python train.py --n_layer=8 --d_model=192 --n_head=3 --n_kv_head=3 --head_dim=32 --d_mlp=448 --vocab_size=2048 --activation="swiglu" --norm="rmsnorm" --norm_place="pre" --norm_eps=1e-05 --positions="rope" --rope_base=10000.0 --rope_fraction=1.0 --qk_norm=false --attn_scale=0.177 --bias="none" --tie_embeddings=false --parallel_block=false --init="orth" --init_std_qkv=0.0229 --init_std_o=0.0 --init_std_up=0.0229 --init_std_down=0.0 --optimizer="muon_variant" --lr=0.00494 --weight_decay=0.022 --lr_head=0.00535 --grad_clip=1.0 --warmup_steps=200 --schedule="wsd" --decay_fraction=0.813 --decay_shape="cos" --final_lr_fraction=0.0 --batch_tokens=8192 --seq_len=512 --doc_mask=true --train_tokens=95800000 --steps=11695 --dataset="wikipedia_en"
Each number is 128 + 24 x the weight over its row's rms, rounded and kept within 0 to 255. Layers, rows and columns count from 0. Numbers have three digits each. The size before them is the row's rms in percent of the matrix's.

# layer 3 MLP down (transposed), 448x192, rms 0.0445, rows 164-175, columns 0-191
103:098143125133114152092087100103118100115091145157106070106149116177133139136146121117143156132088102128111137143103133128100111153118127153139108160143136102109089131134151133108101124103119116115164136117085124124133105172147159109109118096124123090136112115127141167107148113181120094138153125146124100125149091128147114086126110099164151107134137139089110127109163103144151145088101097122127130125126139079127100136148108156150094123200088113070124144108145125129103145097096136110148126137085067087154104151157138117109112130126122167107160099114144110088104082159132106124
108:122105142126069107112163161133119105138121156141122139145108135112128093085141116134150068152130138099114106106140163147115158133142109118125112118111076123173107160126176116118138116128078119131151156109123134125105161090115122122151132132144108121134140140094159130152171132132189155083160142107121107075124110115134116073140123115127143142109118096153113117152128120151152142130116160199113131147094119136129151135160137171158134129114137159133162116121086086094151103119118134136127098111126145142185094146117132095151182080104153076150122106120134133153140103128149104152
096:096147127161159088158134098134182150132149139129124138073152125136130133123125130171108081105171105138140155128118139115087107071117112124097110120088152190134110136091156166181113101126104095144112114124166111090162136097152087118145145116131119103106121123140159151128130119125126112119115083135114127121140147154124165151124115158132121107165157142114122060158104108148132122122169156141149139165150158084140106106138143118085106130106102117132141093136120161159110119159157105156142177122126164129104107115105098082116105133132129125149152166126133130142120113114131160087
097:126127133123161182110168156126157143107162072129132114127145139091131125103179130154157160140133124160143110119120106112126161118088120148118123127189120067107160070160089131146117130113112130129144119122107110115126104126105153101055139107091105151152092088153121116139089104145088092102148129108130113105129111099118165144159129136140130147144124106132166127150123110157129120111149082132124143147127145144110094095115144098123101123147176155149129145156121088100136119136147124103130121139116164097162167133136175110138126131144083150131121155106131103077138178115139103113
104:098087147084063147163117115121156133137107106145086151105127115136089080123176132099121116118163123121103120160118135123108108146131149153101132146149171122112151122182122123148139101163147145150112120107159160131145138135104124116090140109120118090132137140140131112133105120129124149172162153150132108115068112142105154157158135156102095123121084088126094106128102098150139115129117154098165111126125134141128134099121148154144125114156146200118122114127090128148134114142096131163148140154121173086121161122105176133209144099130114143135155091120152120103133105140150152126
092:134131131143143137116118147120134136157129157161075147153126139150139122122148121137089150128143129130095106145115147204145101125120132122088108119129131118123112176154120090129112113111135125173143127102127109131148104097142129102104165152169109158181136148113123130163119110144154090100131112136096136097139144115149137132127136187126115114104154145121126127117124153103138123145140108158115086094171115140119169137137082174135111182116166132149136098117006151155105119135124118127125155093130127111106143106156161147133145147165158130137174140138091142134100143097136120153
102:136117177124130183129095130129082158128117138150102153092120090126115149127101092130126129164113119143104096184177107105151123136149094126110129146124128141132181111155135118157098129133128108127104126139118109149112120142115099139154148147158159125120125141145143134140147143088095148157125131126153109119131151122103151151180131121129138168145092142118086120126075127122163148157131141159101117129165116127118124136145128146142064132127127143150120182164182125127117115168152140098127135121113107234090128168116132130128096114138115095126141140140106138174090135138100124174
102:135130127160106155121107146134154137114158154169162103142107147117098099110112157113135112062101159075140098128112149127102098141145130064130172056145127148152166124143088141140120100145110154159141162111112137127132142134153097101144132124126108137129129129130135157149146135100119113130131076143130137108151119120112111129166153062156150148149121131141132110167074148124141148127107156139179127120120130124107148138098090110171119129089121135117102098143168103141135097087154170173138130118129123147134148131165152124138132162134133140116112127169134070138144174134109149167
101:135099141133152098091136135132120135123118149086114128166121140083145111057145101143126141105113133105151165138116086087136128157057127095117141092091119112149135129093139161144148128143110117161115102117127102139157114111154148089137108139147150153142166164129161117166118122099142114115172141099112119139115124127115078145088184145139104128101101096128125151086118132144132141136159155107108117143088117097122140103150163107152116087111163093128153093109094122149121142106145147129088138139143148069173135126126161144138065114121109136133127088162121148112129159111137131139
101:134156164095125129135132141136094143138198142109153162121106135134126104107125180118126115134128111116133159154136083066143129096152120154116129113138098143111091130120108122131179121169151129157150162155109135108106113142155135146145167142108165128135131133111122121152140109113109101152135082077123117152130079165139148142154147167096171144087146125187148137136137125120130145147132128173152160093111105162139164084167139086080078092149143141114140141145111130119147134107159097136143136134141088118114092115096079128147102145123085129108138142128096140134113101121135098125
100:127124158116143137139128162108132146173165168160128116121124066152124143166123102118144125113155152166110144139122184141073116125158123119122126115152123118134144100158136112139156126136143119094103085134116134121118130105144091139146177146152168122125106154114136143154086129078130126086171120073127143128128114074075144139108093119123108126159119114168113151165132137125126141132142128142080125151136151202170154145095112109105134080147140116120106114118116121138124159123147139129140149142123156110079088101167179147098155128121135098138127127174140115088119108158116127132
101:155128116088112104139128197172106166112140129132123150144147086152179161114144104146107131174129084162159125117120100100128106154125125131112142127125112106168131113141148131122067070127136141085140123129093141089152162123147116122128151138121089113128100088141106117129166136121126116144165118153147113111129123117107139132117120106155152145118161141159135167135140124166123130126138107087124112124159130102091170131104130090173063106097144139104142115097187119162124144106138148107119131111122156139086116128118141101151141123101128151115137132159095170154127171165158171119
# layer 3 MLP gate, 448x192, rms 0.108, rows 165-175, columns 0-191
101:173176156147144159144091112133129120093144148110091105136154160120131126176111157129095184144060136156138125126087100118134093106089102109136149140140126157127135141128099150103122116130175140157099082119115069139135117122099138121135143155144165131134144160102138113102114109210110159131154123113167137159146144138115111154174144077153120118129164145136157132159162112139095112137087119067112115118107161100145147126104148132136107148122142114151131146136149165124112113115173093117141137096141124110106165159111134132144126167109134118124156119099118133132135138119095128114
096:144135117169087144118149107144115177106135091126140126160072126141143146092151158127157142136133137137133146073118130131108100147163146134108115146110133148091112103140159124170132133148147179119114122118136131168104141142142118131157126147111088138134156142164126139114107125172091117127094100157135164075127161140127107138110158114128116098116135121101088121099166145103168154128110114113095129161127116134149152106184105108141145095113124073119184127146164112117130147076102111142152102167116133155104144124123154163120155125100123182148142149093073100146132112145121122172
096:144084137154154097158172161161137143156110115159135121109155156165162139151123127141136137134114078123102170184150121112130097141126149103120116146114135158133092116080148125118151065185111109110156139073145118125057156118131136094162128130146142138089160072142125140135151104120136152137170107142110110121128119122129078089104135183116159138139124159120118110152137146113142109127157152074140120118145121132125093114128160143136160120151112110146116107124169110128120099146118160103145101137181120124101137131124107163133118113103119131122158133149128100149124123166166137160
099:141133105120114112139125090144148095112122094113148137117167168078128119143147139156139137106145135152093111092095090167141165136135119092118138088092089105138115163159087096162141162126167109147128112112132104109111146143170081138144136108147123145124112139141095134133162170135160122118138117153119128097127166156101113145126122131146105128180115155095163145129143095135137137138169111101113153194101092153147092147111112146155102159156121095139130115147134128175174140103150122153147108102190098133118177150125165131116154103104110122160112098157134106114125104128116118123
102:128144129124140116106128117080102172132128150139118124113162108172128112159122077119115105062136129122100120134118128121137107128091145130125120159132150170115107134145104086121131125132136103155110070104100136109139090121182141087136149155132172145182147170122112152113114101112125073108113112111116115079145162109158134138144056162131099124177129167172118109089143162124139160167118100133127139080123126125116152124182126134176112157141097140123122119157088121148117119130127136115132130122123122153138144116099178112134165131102108148151120118142108119140129140103092157144
096:129132151159102146179158135121085138104163124136128106108122083127156119134119098138089105087157127110157138106107115142105140132125122141141163142131095131117171104139128108119108117099100100068079139155137122147126125118117121178160119139096111119112105127171168085157117139148089134089136138145091094169114122089125104119165116143118113141108129138111144115107116113107113124124139137144156122089139155123141147155099164167160109147115149114130164170146092124114085125126081109076111116147156145072103140106083139196105128092149128118158125116144110122108164114159106126125
105:135130146108094114114108105108172121161084115115092149161145112105148161163106097146154130134143094168106168115087136099110125101115152140099125161112079111109143070121110105105135122130134099136161093134127130153090150142157111143177151151142157116166137101100147100125120119154141104135118139132131133124151113127151160147126105096149088114092145121128164164105093114154101134134141181157136134118108148080118134150102178119161103101123141113133109119177116135119140110160125140152102134152093129103099129109138058116143114137104101084177103155111129150161115125165140136123
098:088099139127144138072165151109130140165133163112160123118152101137127132106156134143144147091114125175154117159093109135149157126137105109129130121111118147137145159159166096133073148172136109161128170135105129152123149127157138066179121159131141131127105173100157147076114119147127135168105121161144140109128147154089097161113131109109098116131080103125101121120137136130121082107168113130140140137122150117142123088117106135146091164127166159147143149108133114119163118110156138115121140144082110144124088107125185148097099100184147123110130157112153103105154099138128139148
109:146089129120163092149130144114115166183166143125066126123102131122146093123121153088130123112103156113100086083100149147096099121127128142114114136137138118143142127151053093127146068100135119173141118136117040111147140137136148105129169095099153163147106127116158124143148127139138137143137124082125136139132185156125164125093133115123152125144121109147121117106156128127128112115133133101184122149107103172152095111109108121125110118134146137083147082142111125128126126149153125126158161114105158080119109092137136158113098119109127100142132142109142172105119127140157147110
103:111135138096165094137141119156180160124134147131115124136062115099103122104152118140135127122085193184159131113131144115127122148149131141112142130102108127144107120098135168124166116132122068133121122095167171121130118153111099141131133108144156119136135122139119102121118152163118129089111160196113141089176163121168139127079147089142139162141179092112169136117120115128139141125085108081149178150110127125089122153137131136164126142119153140122111173117094148143154130139129142121135117160123136115137104148106160120130169100164176093162143147103131121141096130141142123135
107:130149118109147167106140130140084161137091190153139151165168131180074122125165138147115131129152164136110093131104144111150125124124124115111121125115109108148097157166125104104158131155117137115138079142119110115147112122109135144117147093121118110144145130186118172137135126156081126129090113103119131125145132084119167124121145090088151159113129129157129159145087129134140091141080143115105110152142135100140154156135143131127073077111087145099144150103094110170157134110098101145161125143100130135141137148119074132091082118117140116151148099145133147084099163117124146118
# layer 3 MLP up, 448x192, rms 0.11, rows 165-175, columns 0-191
109:126120146183174162126129127124102106108141127156155166111139132100109149168127146096128159114123089120142115121131114122165099080119145115099158152157133122076164119135133119114136156113121098142086094137097127126142090117137144089099140135102148152135138142130074131120150109142106120113133116149140189172092124172098159190150134117142133126139110106100120102130142132118165111131140092119152112163140143171127099141111127105111129146160154121140120114123145183140140163104100077135140168151174102122157147109161078146136104128154142110114122114167135176087104142129108107149
095:140133139096133101133139150148104081129122143124085144129096097103098118099145090151099107119108119121124149101116155126135126125124117100118109183115131121143130150128136102129138160114155111126162112162134150158171138108132112182101143150173116130102155070120095152140150150115128090122150111154144119164200138129128149119170137131156113134105160131130133087142164119143145110094148108093094113076138156133100139120131148159174134121104133162118110136118178162099090107112095125165092160121093139134147168076110128122079115109102123097127150132130124129117116120100109142067
100:135165122098189109131125111137099084147129148101117150104173187170126135105154140115111137117103100137120111122123128103158139162122140113121124130162134131190115122096127163123144113154152158136103098108152142103145148104137141124098147123149113173120139129128123119141092103132122065163185100073143108073128130142101136123131129138129105130126124151103142161134125144098154114104111123123105114135119137064137115119116180153114147115104148116063081137151154132115145118154130132129149154121135105151059132130094104140110126120142148173151121150149109137106108073164113146121
102:143134142167121088201088137136130141114113151139110117132114156131128105092135137141110095109112122168091083122084131146111107149128120092115129124146122111109134172083172121197093116121124164142104094140113140135108125112132121149174136128112113067124091100100112144128124145140137137144106153145136175144095103165118105123110114115056109109143148108120149105082119133118131131105128146077103114112126137068093137105103120096145114142107164113117148089114120099138099128127124142102130090147157123153146172119145132144105165099180105150142126136109145123155135143154135138100
099:129124140150158152111137145099158115110090147189103112157125097144148100115153122131146111139113102129144120123115118114170117094143140132155127193097068153168099159150128130091164158120168140165097147090128124126166164160104168113143157105134130152153132130140084128137131133152132089117099120158115143152122132123142111088126081167142152110142157178071126130133115125083146142083155120122103116108104133158141136147139132125148153157136109123153142148137110142155120130097087107116114116123163128134128159117121150142161131155107081163144143083107131154131149166114072130149
095:096085117086150110146121120161140123097112164119112154126115132139134103143112121130141083142140128115097142141129131114132160085095107086111126122121171157152111127114122137097127087138150114076139173111135122157122129129222136155111159137126120108139130101081061124117136104131136135154159098123136126094122126168152111097092122115103131114107135147130098096166091157142113134112119122102121109139161066164130112127131132135132101169170131156133137131095115143136128138144160089139139135117115112178109131100149124064152109123134142136096122089092104092111096139090147103126
104:135161109119137152143108133156082139105118166109087144136141109140125137143096135098172132110140103128083164125132114124110117155148113126138131135100153140075164098097131107121114118096104119082159113131088137119138153147105143093118163176132085131171137117142112109107123128148119143159108150161103155194137169167123137101137148124143125148156162130122117106119078105174129148102140149123161130076135149129147148118132114139133115111159136127100152162113150153122135122126190126142173159122118182113132113128082162124100066167167137120139121094123135109105095139154157144119
098:129144127135102189120119137138124148159099152150086126122132164146142121121104176095111108118113076107079089108143150084117097129119119114102122142134144176162128131156153147102103121110126125122120176105154147107133097082127135139103117109138143132124165115147117126173148179144110078123131132114108125090115132189129149117178107109102104128098133107111123113180120173109127148126112186127099143110104154147134117145121130160130158124152115146156086117129150134161162147138108108122184132150151128124117154146152160121107111172131116158115162123152120133121106087098125075103
099:140152101116157168174107117114134150141171123166144121110132106132134072131153123129136118097121178117094126113148148167153123118117116111137137136137156150139113098123127123138102141139130091110151112134136055098210162161090129125152106166128167121153106135156139116172126110145118125139110113102128147145143196091135107122105152121119138155137110125155121121098138108155151129121130122132150137127108079167107097128146084094116133106125137130132147101124112139110144148130145128160167153122121154069111081131143088105109140110123148158106130129151137165122076088129157160179
100:096083168120121093135133134081114146127138170125119169127133113125089125117117176085131177138104120138137104157171132141121152159115101136135118151135127106148149153120088142146130123124103128116092105116116127083106103137094144119131158109146123112134140119138102099176124165121138073134107140183075140153132145147154125160097109115061126144111155112103130112151137143154060124101140198098155158141114159103144117168146112150163142159120139124096101100111137131131152128150117152161113102119144153100150098138163128167099148113145109093097116138103127126127113102151146121121
099:152104128117112125104157124151138154144126138116116133138147116094152127110122140145132126088129149108165141118141142121171133111124096116125107076150164148083136137125125135107124149165138123150154171135134080147147163148083104075119131129129149183093144171137142115133083096124159170138078130119128131105165113106140099165115120134131147114089111153082151136149096131125142153106130106119141136134159131153109106143103117136105136122110097123075131149174062166111126120121119117145116135100118147125116174116149113174139151125069116077162107141133111127106159102102134081184